Weights of a small transformer language model.
Size: width 64, MLP 256 tanh GELU, vocabulary 2930, 1.35M parameters.
Training: a variant of Muon for these matrices, 157M tokens.
Each number is 500 + 40 x the weight over its row's rms, rounded and kept within 0 to 999. Layers, rows and columns count from 0. Numbers have three digits each. The size before them is the row's rms in percent of the matrix's.

# layer 3 attention value, 64x64, rms 0.294, rows 0-63, columns 0-63
097:421544536458488473571528480492507552443507527533544476487513484483480519552482406511539416513511461530438503538469465496548515494474420503470564500451494507495499476513594589452497508515531448
094:544413529475456484425570401517516480528478488488479528450544461535471546531463420500487488481562568475512475530500533524542465471488500574510570486532523509434524428466520453519516460498521518
095:513483470500562503422500482458505546519494504567526498498498471495583559521527446490453555569502496514511528496512516545518452527531520512544468414536506499536434414539579509558526483459416539
091:515465559556520458538486559460489482545527532523487451496483527491465516608421435526555520456407420501483509551517455462480491586527492517511529539463539500535520497568450484487531528518499501
080:505502466463464497466465555552579474483473544491480515505506489515521427546490483490495543550493495436466539483590549502573487458526504551512558433582487576524502559523495487541558457495433541
082:407551520507537463512526482470523490477508556521468446483461504512511450495462514524455538422530489597560465457480527472482443498542552449429567474485461477515498521571514520473525562506512582
101:470495490503544556588469471536504476511482435550472498482568539518482438455489534546555471484497413589438442546508476466475502480506520485452452420509551456501476491431447486497483549483463509
089:479500487497532526524478450504520594477458529530517561596467555532531495495511533541490501537513436520470543489570561481519471520465446498562518554589516448537509576472479463535490574464536490
091:555477528528475523487513542492503479503610419468489480517437539519528494493577497488532493454512517415517467466476532533528559503562511508506582441496448545390483481511527523531537539495553491
103:551454523456469530457522490422477497506487472483471507475546439500423463400486476482487550452515458451452431457528480458549524498531534569503513492520471583505500457457462418511494477457550469
086:468535501501511543542467508474490502584491551518463534474534528483580567462578539467443491454515520498455526567435556459485534512441441421491454500490443505495507528492492520447599495520493473
075:527553533555474526498479552484474488539548445499529489568491498516439440583573566458531580452446538511539535475457531462517520510446495492532482552451490497474516490429481585534461508518481462
080:480513505566477408536435519465468547427515535503427439530457480547421549558522534545508484410477500493426522550480518565507548487505507501473476518505539532516565481482544486483495512552529470
094:508445546439449513539556472437424462545489537502535532475543441430460434496487492454523478526456523502527535525483541479521513462528554476443549548494543541503547565473512454416461555469483500
112:589456506560460470519511581469498499461476479470541494406460468499530529465472560514458484518399506486451506442493473505577450441511488536548528507526488490519482504486537519527535492394489533
103:452435496544485515592505486515518442527474519483507515511494530531426524551513448482489409568456384523535568504473544524453508525425570456468476482493495492524499498530465539482465488457534518
084:501481459516456520467534491460523516513535490474404528453514483494566428539506462454463550479494516517550441500421540522502477436525531520515476522450615494423525534530499486539471435460453540
121:596475444533502461512489465489498490513517481504435519531426524559481485588467494412630527498448468502513482497525491502472550581509518472479492466521479556450487454487517486449549478524511529
085:504569471532480403540498504422438579450432530545451502483468501500496505593513491499511511474474510462476477469502500453429534534506434480514542528524511478543556471510580465454503502544479565
092:501546551544483483522490576472460551572427534572551449514482492521468489523493460493530492466512487458542510475515492605542569566504443498458550510513451508487518462500520517485544541575569537
090:466452542492450472434557491475546458467508515476490511494467511479481544481539477516514528467470473520487441518611465498525484464485490454486445534589516481411461450411496540590474478472457483
104:500513490526477559519503457594482574529509460511431491498500546444491429548507486456503520502417522499523533504493535451476524447443544522432477526547430444546484504538480477479404479473466449
098:451530492564445553450487502515553445449513470559485520540541522411470423560540455475417513541524493506503537507488539509531507519523522473541479512561552496516494479520605477510529492528528580
106:483562523530483568612442455496530528471536519503425513499493480505490529455511453492418501537507507491511511548415439442523472458558472465512458489479480470612468546527463499488496469462521493
071:604531512471507517475500528474447483527477479529491499428460462517485528523537482481527512434443507476488438504511480568489414508554562561512564472480468523440541495572484405491528495430521494
081:505466497459531543416517447550467474572487543457551525455484491481539522490455514480553480527455571500505421478548537424514498435467524524461461477506495514443519457538476462532483567551422540
087:517462496455487528527471469525444476570463561507505517430517569503519507577414474467507475470440513498488471512476498559529538375553515499464457523561521521503492506468536558543527567465532499
092:454516500496492560574394610540443495500494459551495511499503502500468504574502481559486487474504481524498495461475539517480391428495549521509515506466503436508477566533500489478506521441476430
099:521461488456475459461524483476555543560471536509515516507514462506515413458483495485510448432583508497558517451623490477541543466532490497484472459460557493505525541516474482557452524537545416
108:486473469433503524455531546425522457446444448491562515577430441519546540586452506544571560484518520507528488476471488581493523492514511577492544483509489538487535449494488507474541493544519531
079:459530484451478526483570428516563495444522530524476481538498423484570406527558539443435556488534484524488579445541470500523478535485510524493479487520501448481403508480515455497465527522480537
093:491536457491488503587458499454488480531547524498435465488531500479454588444555469538535546443441495447554504487462491502443498422437503550509473459517527533577561476467582493483496491513493535
102:530505504452549516541493513498440516550412495494554485466489454558473548450518470463550577463520523524513530506434465498537423493482411540468507489563513490493459488484478472512489531407591502
108:474462401516469504452443482582460549515486517462506519404487492527545547427525489488453537535490455516447565504428438457519482514472492497438473498512454432485477488536515481565526499458476531
115:495529445514530508541429441474429503536434602467512499487435439532476522528480488483530503449524552479516503501448484540466579449501503516484498553523533565546466469523517516448545517471477596
096:400448487458457546524493480475505544479488544549550434546473567403558385478513465453528504518500532434488451534563473505465521498554475462492455497505496485518473490499494542509547475521474508
097:518448588457538509527436476582485475490463463455490498523406446521453502458510456601538479528543508523450586496536524525484475524460537527452491505584503537511503482485487459465494539527474469
098:497531573471543524509472455464448489475525461499430478547518509497539518549443461463548439514481542529484509560473509545554594478493473582531502489483528513417512513453430436439541497460505461
102:496522467504580489520442550514436493456488524518507537442494513460486483571510467563505454545459493549502513523491530387543519529407540519505451474497474506517472539428511472464408567487497508
101:574517475448426449474482581500470473531464457553541530525441495535541504452534433535468468556574523521558519519475504455473468561497512494430465513566494493486537495499543460437461529523450536
081:499566470533499507601473489530534496478576530553460547488531472470442466459498507466461463451505478460512469509415476458551532563523503548529521467458440501577413459517485565515517488469519522
106:499561519560497443565508463495579480474570500499513517518502511546454541577480486521537443529458546546485510416412486517467461472475555531495452494540534511528459559490487432536484580509478502
113:591535524570518486518522523499482514527505500583489484502476508493555547480508447429453535491519503546561467449556455540549491469446534476433521468462499503425527506439463490441458457535581526
103:546523534522559584436528501402523452504441469493449524515530508500488506549480553472454409483498533465519514477441500466487483488435551519551433535500484589559488464468498567502469493506511520
103:463523466579507504462510527500417462536439491500476465560515527452461511513412450589467468533440499482515507495525522514561576473497491501440546519398502488487547542493560514523487522474522449
109:532456523493479573506468421501439503513550558457600490517454548468516438511458473469496514429488552533435463507517510435495518470530513512490485524406559505529518446480489484557500427523531481
134:579500446500472492490472534446456338441538549495442600514487514486502527514492480491454408497462532515492464511527489531476471510467505477502476493519543542541504497447480520478554511514481550
099:501510547494551532581482553460570484431524530536554533558507489435482427451534488525487446536504559566452468511485555518480570493476498514457496480454554474565534530490479548500440530510547463
084:489520484477366502462510467439509598546486469444503533496498462505530469483500493501428539532596470560512511522513488500455477474476462464518480461532485421414486510467537551494465484553489492
122:550460431508512590504567568520525535479447473476540543526495508472505425467437538407510443523502520542527461478546486416474478480533491502470436493482493507424490487572515514451476521463526512
131:542535556460501459550514509439448422478532532443421464565476516559437539522473493498410504507530468541548491472484510531525531512455551478447458514528550527503494569491515463526502570539504439
119:533460494574498520544430559522467571447438492477453515413505476497530518498429474487514479466511418506525504536521453509501481511521543494571496547564523430522458491486538553570541438457489506
104:446494516454518484449501493468530489510445485517517574500429525558554527410497447542491507491482494550473465549491562495612488468499508448442501463539555464482556535501535458571553547480513488
120:515541513452546522465475395438432517501533483442518475534523546576509478508458486413500417434467483536493496464508413513475511478554547561449441474517492444510523485502483478540506516529476507
104:455509511556505503569498542523521588509492413579450496493455547463519499517464497458507522533418447468513476423470488505481520527469458543565419499513487434532480457471518529504585473473491487
088:463441493518482472537537506484523462487524477510508584497490500453549510506447580509445523544465482459505505392506447555469469513483496454525489448467493428512562461439461526570536475434502573
102:455562454533488569469534475488458579455471562483490478604488528524470524525506576515486499533526444455528494511530505582488550464471596462507503473453470452481530462541501505566478514459496466
071:518518527543490470472401501500511497464477529515573438494425534521460471459470412564496517573491584509482537447475565551520485465509509525525500470504502568472507563456411511463515514520475515
095:452558428509489530442567484468515444554508494487491451458554533510433539504487552572512533491501506483544541524541582482439510513549530528503570467547509463459549483520483465564486466468508414
112:472434499532502465563461510455487450449522436495463456487529542509509485514534475451511511514531517461540486465520531474419531536520540447591483498508506455563477484408501546586573464523462447
132:555523512516460543563524458512513538520469484489454456442499490461542576496400476512534542523567510517492495451450561492541445452463494448560482530515504446413504498483463538462502487500541412
108:486502489492424467534524549493476524531467486448508486598503517466565453509459473495575482539457458476448493497493497485428478516651522523537472465494488499512535486493549432558513525508527554
122:457426503544488469497545582561537517473450429462531502453542450548523528447495523579514579519565450496487514490519480462510460537514492439503512507542503462463483437483457536496433512565521453
089:535498501450431439469547538501565478458476469433464558424452466487544493491516461521471550509535473584495490526577538523495458508412485524520523508486423449466487485479510472472443534554515547